config.toml
num_hidden_layers = 21
hidden_size = 64
num_attention_heads = 2
num_key_value_heads = 2
head_dim = 32
intermediate_size = 256
vocab_size = 7606
hidden_act = "xielu"
norm = "rmsnorm"
norm_place = "pre"
norm_eps = 1e-06
positions = "rope"
rope_theta = 27100.0
rope_fraction = 1.0
qk_norm = true
attn_scale = 0.413
bias = "none"
tie_word_embeddings = "early"
parallel_block = false
extras = ["local attention windows", "paired heads", "capped logits"]
init = "uniform"
init_std_qkv = 0.113
init_std_o = 0.113
init_std_up = 0.113
init_std_down = 0.0565
optimizer = "muon"
learning_rate = 0.0103
lr_mult_o = 0.933
lr_mult_down = 3.0
beta1 = 0.95
lr_head = 0.0156
warmup_steps = 0
schedule = "wsd"
decay_fraction = 0.615
decay_shape = "linear"
final_lr_fraction = 0.05
batch_tokens = 16384
max_seq_len = 2048
doc_mask = true
train_tokens = 98180000
max_steps = 5993
dataset = "wikipedia_en"
Each number is 128 + 32 x the weight over its row's rms, rounded and kept within 0 to 255. Layers, rows and columns count from 0. The size above them is the row's rms in percent of the matrix's.

# layer 14 attention query, 64x64, rms 0.254, rows 0-63, columns 0-63
size [ 58  59  74 101 116 140 121 100 119 120  83 124 110 112 101 104  50  69  67  78 102 113 127 113  93 128 105 110 105 110 100  80  65  82  74  79  95  93 121  95  98 112 112  99 109 103  93  99  76  91  83  87  95  95  84 101 110 108 103 113 111  92 107 116]
[[149 161 171  90  98  98 138 136 173  89  82 183 159 105 173 107  96 159 136 147  94  80  69 135 124 167 149 145 117 153 166 110 113  78  90  75  75 149 128 152  97 144 129 106 115 119  92 135 126  84  80 127 102 143  60 100 159 102 136 185 162 105 146 144]
 [138 108 144  93 168 119 152 215 200 115  80  84 153 120  92 149 112 120 120 131 208 187 122 149 149 167 121 149  87 126 136 134 139 187 114 137 142 107 114  73 168 162  95 127 153 165 156  83  92 152 152 127 150 139 113 115 132 115 155 175 111 119 183 102]
 [ 71 120 109 123 125 127 161 153 149 140 137 146 122 172 107 124 130 131 181 178 170 153 165 128 114  93 120 161 108 129  96 127 184  78 117 148 142 142 160  95 182  98  84 154 156 165 180  62 193 112  83 141 167  97 138 111 122 164  48  97 139 106 112 132]
 [ 92 146 124 144 155  69 131 107 153 113 134  85 115 204 104 105 140 115 171 179 134 158 117 134 129 128 108 163 163 140 132 137 134  45 169 165 144 151 147 108 135 128  63 170 108 187 151  78 140 129  97 173 109  92 134  74 115 180  83 115 171 124  95 128]
 [137 157 115 135 165  64 106 142 133 138 102 182 123 145 140 120 132 127 129 106 109  87  71 158 205 128 158  91 159 124 108 153 117 172 111 120 114  59 144 143 123 129 207  70 134 158 112 124  88 106 181  96 144  87  76 125 105  77 133 183 114 158 128 151]
 [136  94  99 113 165 127 147 101 164 139 124 141  76 119  44  56 123 118 126 163 149  62 102 159 119 127 136 110 102 111 149 139 170 125 143 129 116 166  56 121 106 136  60 163 128 186 115  87  95 154 109  93  67 123 177 144 124 101 172 138 144  96 121 120]
 [158 113 150 148 140 118 155 148  66 114 174  88 168 132 172 187 121 113 107 160 143 151 131  99  83 193  65 146  98  73  91 102 132  89 120 147 131 175 174 129 114 137  90 123  52 133 117 129  99 148 132 116 108 152 167 142 169 161 124  72  92 128 126 174]
 [145 161 196  92 123 155 139  35 126 166  99 173 123 168 118  94 123 132  78 149 103  95 113  95 116 101 140  99 123 141 126 137  97 118 164 123 133 115  95 138 113 141 140 187 135 103 157 163 106 153 102 123  96 153 173 129 125 179 223 107 121 170 173  93]
 [137 152 175  73  91 135  88 190 142 117 125 152 143 136 147 179 146 130 109  82 162 215  92 128 134 117 143  84 155  81 168 111  43 149 165 107 155 117 178 153 157 168 172 119 125 133 126 160 175  92 122 165 134 117 110 143 130 144 129 150 116 159 174 135]
 [135  82  62 151 125 212 106 128 133 113 113 141 138 145 172 138 164 125 100  74 149 138 141 142 194 122 141  91  66 139 140 134 149 118 145 139 135 133 143 129 168 102 150 136  98 115  91 161 124 196 216 178 150 144  99 167 118 140  91 164  74 115 145 118]
 [109  98  87  85 128 176 135 192 171 124 134 145 149 106  95  96 157 102 145 122 141 132 168 188 143 151 149 112 138 194 140 134  37 109 156 123 137 135 124 107 160 117 138 113 149 178 128 103 123  90  54  99 162 118 139 149 115 143 136  77 108  59  86 165]
 [123  92  99  97 133 143 139 138  89 125 128 138 141 127 191 170 141  93 121 132 112 211 116 120 124 201  89 167  84 145 139 140 153  64 157 144  95 176 173  97 135  94 106 102  69 122 131  85 170 133  98  76  98 123 125 118 113 154  68 150  74 104 123 117]
 [ 96 176 134  93  73 166 158 122 111 129 145 166  49 109 123 177 111  77 109  94 164  88 105 148 132 170 120 106  78 109 108 143 157 148  90 109 181  44 103 116 129 116 140 165 173 128 178 134 131 162  98 108 157 147 152 178 105  98 146 124 137 140 170 135]
 [ 75 121 115 124 111 156  99 172 148 137  86 150 157 123 183 145 159 163 105 155 122 135 102 118 138 166 151 188  84 120 119 132 117 111 108 159 106  47 170  96 120 126 159  73  69 108 202  79 140 130 127 154 137 111 108 160 114 109  61 151  79 150 151 151]
 [114 138  98 142 128 145 115 150 101 136 174 136 129 126 114 154 151 130 124  90 108  44 125 180  44  73 123  87  71 175 116 121 192 186 114 132 139 129 149  91 119 131  88 133 165 105 121 175 144 116 108  93 101 149 126 121  64  82 101 131 137  92 125 180]
 [160 148 141 132  75  97 127 190 183 117 124  88  67 157 117  54  59 149 108 165 153 182 131 120 142 146  99 115  87 103 114 111  93 158  83 149 130 143  77 122 180 159 107 132 118 177 136 160  95 118 121 101 152  89 133 145 170 108 106  89 131 122 109  78]
 [128 117  86 168  63 142 117 133 113 118 172 100  97 107 139 131 131 115 213 153 125 140 172 110 188 101 117 120 162  67 146 162 102  50 108 137  98 111 117 135 114 101  71  92  74 160 111 129 162 140 171 102  85  83 162 137 149 110 117  96 120  97 132 170]
 [165 108 165  93 151 142  80 110  91 102  98 166 136  95 124 135 144 122 112  98 134 121 104 145 101  85 134  96 132 130 156  83 131 148 103  92  73 173 130 190  90 118 161 160 109  43  88 175 108  97 114 116 145 170  93 136 111  67 173 178 168 108 145 163]
 [131 131 186 137 175 150  75 154  98 146 108 149 113 111  92  85 169 129 140  75 110 100 145 151 129  78  74 117 130 114 109 129  76 181 157 157 110  94 158 144  95 121 187 129 125  61  81 147 108 122 172 105 162 118  97 153 111  66 164 168 151 170 155 121]
 [ 79 137 144 138 167 137  71 179 118 117 135 163 134 111  95 129 159 154 131 105  84  65 166  98 158 158 147 184 127 126  65 112  60 164 131  82 108 146 159 133 121 130 151 147 152 129 101 106  80  97 148  56  91 118 106 106  88  99 105  73 103 168 136 112]
 [173 130 160 178 107 189 221 167 110 107 142 146 144 134 164 132 102 133 160 152 120 174 100  68 125 167 148 128 134 156 106 104 128  73 110 205 104 131  97 138  91 142 163  52 146 139 162 155 156 170  99 152 117 114 146 108 116 111 114 120 103 105 134  90]
 [136  94 152  90 100  98 126 135 153 108 124 101 107 181 106  99 136  58 146  85 193 161 120 146 141 106 125 133 148  73 154  98  64 110 132 123 160 145 102 183 177  71  94 113  90 172 116 135 142 130 108 112  64 125 195 112 124 149  97  83 130 104 114  88]
 [147 115 153  68 107 116 103 170 128 131 153 155 187 129 175 169 128 136 131  78 121 142 157 126 113 142 109  87 128  84 146 132  71 156 194 121 183 109 179 130 154 183 160 146 125  96 111 157 135 126  98 128 149 137 102 110 179 221 100 137  64 122 112 116]
 [ 91 144 111  99 115 110 106 143  86 150 153 136 178 111 108 140 140  71 132 129 128  61 124 102  74  98  85 145 118 129  72  84 107 133 114 150 149 113 147 192 123 120 168 198  67 119 108 124 138  98 103  77 120 123 133 131 158 187  98  83 104  59 129  87]
 [170 173 120 140 113 125 119 149 123  93 109  99 120  63  69 101 151 161  81  90  66 162 116 174  98 145 129 127 135  63 193 112 129 170 161  91  93 169 162 182 164 147 116 186 150 119 101 153 135 167 137 171 146 174 125 110 127 127  94 118 165 119 139 121]
 [135 169 112 170 130  90 149 122 120  84  77  92 124 123 105 152 108  94 113 121  92 156 102  73  87 150  97 180 163 147 138  64 142 160 105  86  90 150 137 137 168 115 177 141  81 126 190 143 149 120  86 153 115 123  93 177  80  72  96 155 176 140 123 161]
 [118 120 128  67  99 146  81 142  99 142 182  89 129 133 106 169 175 173  81  76 157 112 114  91  93 189  58 129 147 154 103  95 154 132 132 169 132 136 137  84  94 139 100 120 148 112 152 121 162 101 147 173 112  70 160 129 133 116 115 145  80  72  75 114]
 [188 185 176  95 100 133 194 128 150 151 132 114 160 103  91 113 105 137  95 161 163 115 173 103 117 142 138 162  76 147 151 117  78 161 134 114  21 141  96 172 133 153 165  74 145 107 102 106 115  83 132 151 138 141 158 176 117 103 143 113 120 110 124 153]
 [ 92 142 142  98 123 168 152 124 140 145 127 156  85 139 177 157 149 127 122 113 122 207  97  74 160  67 173 187  90 129 185 171 110 116 163  94 112 172 152  92 145 130 187 147 166  45 133  92 116 141 172 108 121 102 104 112 123 141 113 107 122 141 108 115]
 [108 172 132 179 138 176 116  87 169 182 101  96 155  45 114 129 171 189 120 146 118 136 150 121 124 110  74 126 117  91 139 131 118 115  30 155  98 135  88 129  71 162 176 144  89 114 115 152 141 156  98  83  97 130 112 161 134 134 113 129 154 153 131 146]
 [112 117 132  90 175 111 176 153 127 191 167 138 147  37 151 147 174 178 135 169 111 123 152 150 133 132 109 142  98 182 131 133 139 111 177 153 168 163 152 105 161 109 225  91 121 119 102 175 168 130  90 111 135 150  92 115 124 130 126 111  83 138 136 156]
 [116  98 143 157 119 170 147 137 137 177 138 103 128  48 157  72 113  89 120  82 102 120 127 116  87  90 145 155 161 110 112 179 141 124 132 109 101 123 205 149 139 149  89 125 125 124 140  93 213  79 105 185 133 165  94 200 138 103 150 116 109 129 128 151]
 [121  99 139 150 107 138 146 166 109 110 130  86 110 109  93  99 102 201 137 109 172 120  31 146  76  97 147 130 120 170 141  81 124 150 116 130 165 110 111 193 142 195 109 163 135 115 143 104 105 122 152 137  91 119 178 122 182 110 109 114  86  59 144 141]
 [140 142 122  92  89 147 123  85 165 127 122 110 157 149 168 167 102  91 133 163 134  95 101 141 169 175 132 154 135 118 129 187 134 110 167  60 137 143 127 111 114  40 102  78 163 138 181 142 164  81 115 127 129 132 123 129 153 144  66 123 223 150 132 131]
 [152 142 134  76 142 143  72 114 119 117 127 113 156 168 148 121 127 144  77 101 110  62 133 149 115 173 155  92 158 117 127 145  60 144 137 194 131  97  89 161  82  92 154 132 118 119 138 155 180 161 154 121 108 114  91 122  77 190 139 149  39 132 148 101]
 [103 104 139 162 119 159 175  96 149 146 159 115 201  66 116 136 141 126  73 107 105  86 158  75 109 153 131 121  93 134 127 140  74 157 139 148 139  85 171 152 164 129 148 133 158  97 128 115  54 131 136  86 138 174 129 117 146  91 116 101  86 102  93 213]
 [144 112 148 152 147 198 144 119 123  80 182 192  98 113 157 131 113  85 128 193 146 116 114 168 116 118  77 138  95 162 118 127 221  70 164 130 106 181 126  57 100 110  79  79 123 131 140 135 122 157 147  96 118 147 146 125 153 115 155 139 113 143 111 114]
 [135  91 173 130  99 103  99 143 160 107 172 147 107 145 204 121 125 113 143  55 188 154 160  92 114 124 173 112  96 132 163 142  72 148 147  83 107 136 127 183 158 171 184 117 125 133 122  89 198 122 105 132  91 144 153 163 134 144 117 175 100 124 177 119]
 [ 93 145 106 100 127 137 121 106 135 129 106 105 169 116  91  69 103 171  96  86 122  39 155 191  96 120 150 141 190 127 136 137  80 144 175 149 134 157 114 150 109  81  97 175 164 128 144 176 125 112  87 116 147 127 136  88  77 103 147 118 147 105  56 104]
 [ 91 146  97 139 161 152 151 133  93  90  82 125 177 135 166 106 125 132 116 163  96 144 128 106 139 156  88 198 101 103 138  77  97 165  86  79  92 120 125 116 175 112 197 130 125 127 127  96 130  86  88  99 138 147  67 145  59  64  99 137 130 132  87 136]
 [101 143  85 138 185 116 115 126 153 154  96 110 142 103 170 128 116 133 165 106 105 116 137 127 225 168 118 114 170  76  74 168 140  86 113 164 162 123 150 163 129 134 149  97 142  67 131 135  84 103 154  80  90 194 104 104 155 143  76  89 105 134 108 147]
 [ 75  84 143 200  95  96 177 111  75 187 159 122 167 120 194 165 133 132 146 100 112 147 111  62 153 154 113 173  88 134 129  95 127  87 174 139 149 118 152 126 132 122 136 135 102 101 111 114 165  63 117 121 152 164  88  99 136 161 130 120 133 132 188 163]
 [111 110 154  67 154  47 116  92 182 156 103 168  78 115  91 117 116 122 115 127 115 146 110 148 146 145 102  61 131 134 143 143 216 164 140  93 164  72  94 148 142  90  85  78 134 151 115 145 136 153 150  75 180 120 121 125 105 141  96 132 157 116 101 114]
 [ 91  85 142 107  90 129 103 143 122 132 127 158 166 123  37 118 153  91 115 155 117  77 105 142 156 188 155 120  77 119 116 175 140 177 162 113 172  65 127 150 137 141 114  96 163 121 153  96 117 104  52 195  97 161  90 133 141 126 124 125 102 110 170 116]
 [110 154 145 147 111 124 162 123 147 108  67 140  95  64 145  57  66 104  86 172  66 112 145 102 112 110 122 138 149 115  83 122 118 192 105  79 123 141 153 164 166 137 102 133 123  88 119 139 109 136 156 153 122 156  72 150  84 130  76 173 142 184 161 128]
 [189 159 130 132 141 182 107 136 144 128 148  93 173 132 136 139 128 171 133  49 133 149  74 100 139 149 155 134 109 120 158  59 142 172 113  99 141 137 130 120 111  94 183  87  80 131 136 145 199 119 181 132 131 140 100 170 115  54 124 128 119  92 166 175]
 [156 164 123 142 147 132  92 106 141 125 144 126 124 185 176  97  45 134 137 173 142 157 128 126 105 118 170  43 144 121 112 152 181 153 131 179 154 146 127 143 134  74  80 150 152 118 129 183  93 136 152  86 140 160  82 112 117 207 113 123 107 128  85 150]
 [143 144 106 189 163 134 140 170 104 130 109 138 127  52 122 159 124 145  93 131  68 103 156 100  65 136  88 156 152  84  92  91 151 115 149 176 115 162 139 120 102 160  95 186  76 101 113 175 112  81 142 122 127 178 102 104 112 155 143 110 166 124 156 188]
 [107 103 139 104 135 102 138 127 140 130 103 124  68  92 142  93 192 179 170 105 137 180  96 166 108  86 114  83 129 146 142  82 172  93 105 157 178 122 137 157  78 120  79 172 114 107  84 150 102 120 116 110  60 100  99 107 105 149  89  88 121 111 148 189]
 [ 94 115 111 110 125 134 120 126  80  98 201 158  65 187 104 194 149 157 110 110 100  90 167 133 128 142 122 121  56 154 158  76 169 108 165  78 128 149 130 134 165 146 139 120 154 141 133 130 123  82 206  95 122 178 105 153 126 122 133 114 148 174  95 119]
 [137 177 119 122 143 185  83 131 137 128 149 137 185  91 121 164 186 148  99  52 128  80 120  84 165 134 177 144 117  67 131 123  95 125 118 160  64  98 128 156 124 122 130 116 146 154 129 182  84 181 163 130  81 132 103 173 145  73 141 120 137 149 159 129]
 [185 124 120 125  85 154 164 130 115 110  95 159  92 146 156 148 140 107  85 152 184 183 107 133  92 160  83 111  65 148  90  98 158 131  94  38 109 154 152  86 108 158 154 102 112 110 119 147 130 127 131 101  76 123 124 161 100  85  49 117 101 124 120 150]
 [180  70 144 112 126 169 111 142  78 129 173 132  70 148  66 116 110 151 141 157  95 151 128 143 101 143 147  96  92 101 172  89 165 127 130 154 154 154 128  84 158 147  39 136 136 140 100 174 120 138  88 118  85 136 158 143 190 138 124  79 137  72 102 132]
 [ 99 133 121 120 112 115 140 189 102 158 185 119 177  72 150 204 118 129  95 117 137 181 116 129 130 143  71 143  88 130 139 158  65 136 119 152 116  88 137 100 154 110 180 107  81  74 108 114 187  89 149 131 141 141  72 114 142 132  73 178 112 122 144 150]
 [176 150 106 140 124 125 133  91 112 100 131 140  75 172  86 107 143 122  90 155 123 115 114 125 104 136 104  81 147 135 121 109 193 125 217 126  99 167 125 104 115  85  57 137 138 157 175 162  97 140 120 136 107 140 172 119 139  66 192 117 112  92  60 155]
 [ 96 145 130  91  89  83  85 168 117 100 134 154 111 108 177 181 135  98 120  57 144 111 148 153 104  95  90 126  97  85 124 118  78 113 110 123 130 141 120 178 121 128 104 177 111 119 104  73 187 106 146 127  94 135 155 115 124 133  15  99 166 116 139 125]
 [109 147 128  88  91 154  97  80 142 111 110 182  69  98 118 140  87 138 117 145 126  51  92 109 100 148 140 112 129 116 125 154 118 120 118 137 112  68 111 101 122 146 217 133 144  91 138 120 122  84 170 163  85 151 123 181  86  60 145 126  70 124 157 162]
 [121 143 114 105 128  79 179 176 142 144 103  90 159 122  73  92 128 204 139 127 123  81 113 168  68 142  91 138 195 178  89 127 169 202 121 131 188 126 143 143 150 172 110 147 127 128 117 140 101 136  91 136 147 134  87 141 125 141 129 140 154 152  62 152]
 [142 111 165 175 138 110  97 157 151 124 135 113 130 145  90 123 130 187 118 109 136 104 126  88  73  90  94 167 203 107 164 152 106 136 123 159 135 111  94 146 117 142  73 185 154 157  90 178  74 148  99 102  64 124 124  80 177 173 181 151 151 126 111 133]
 [123 144  93 155 121  86  99 102 127  94 129 104  47 115  62 117 153 153 123 134 127 104 101 143  96  88 147 102 154 155 210  79 153  72 143  82 111 129  62 160 143 116  93 118 117 162 160 130 179 119 112 122 156 155 146 146 121 101 143 173 173 186 111 146]
 [112 124 192 139 103 109 133 104 146  95  98 170 132  80 170 147  86 138 178 111 100 154 150 123 102 175 108 151 122 113 119 124 231 133 100  84 156 118 159 108 122 135 186 104  97 124 172 124 157  78  57  78 121 147  87 179 136 125 111 148 140 145 143 106]
 [103  83 152  95 113  53 130 127  92 153 117 176  79 169 152 119 157 115 187 120 128 119 136 188  97  46 125  71 147  85 185 120 159 127 107 150 160 132 153 121 107 113 145 138  99  99  89 153  83 107 126 146 143  99 108 140  93  83 147 155 182 137 103 152]
 [116 102 142 194 109  89 144 138 122 119  97 136  91  86 176 172 139 128 156 178  86 157 117 155 168 107 170 131 189 167 112 164 131 121 144 161 119  88  84  95  95 137 161  41 125 144 104 142 132 163 142 153 108  88 114 104 124 150 121 195 159 183 132 159]
 [162 126  65 167 134 121 107 115  85  68 102 151 127 110  74 160 193  94 141  79 139  89 181 157  84 144 114 154 100 140 139  96 181 143 134 105 138 138 156 128 123 107 143 119  92 209 132 127 196  95 137 116 122 113 144 161  81  97 120 151 103  98 150 177]]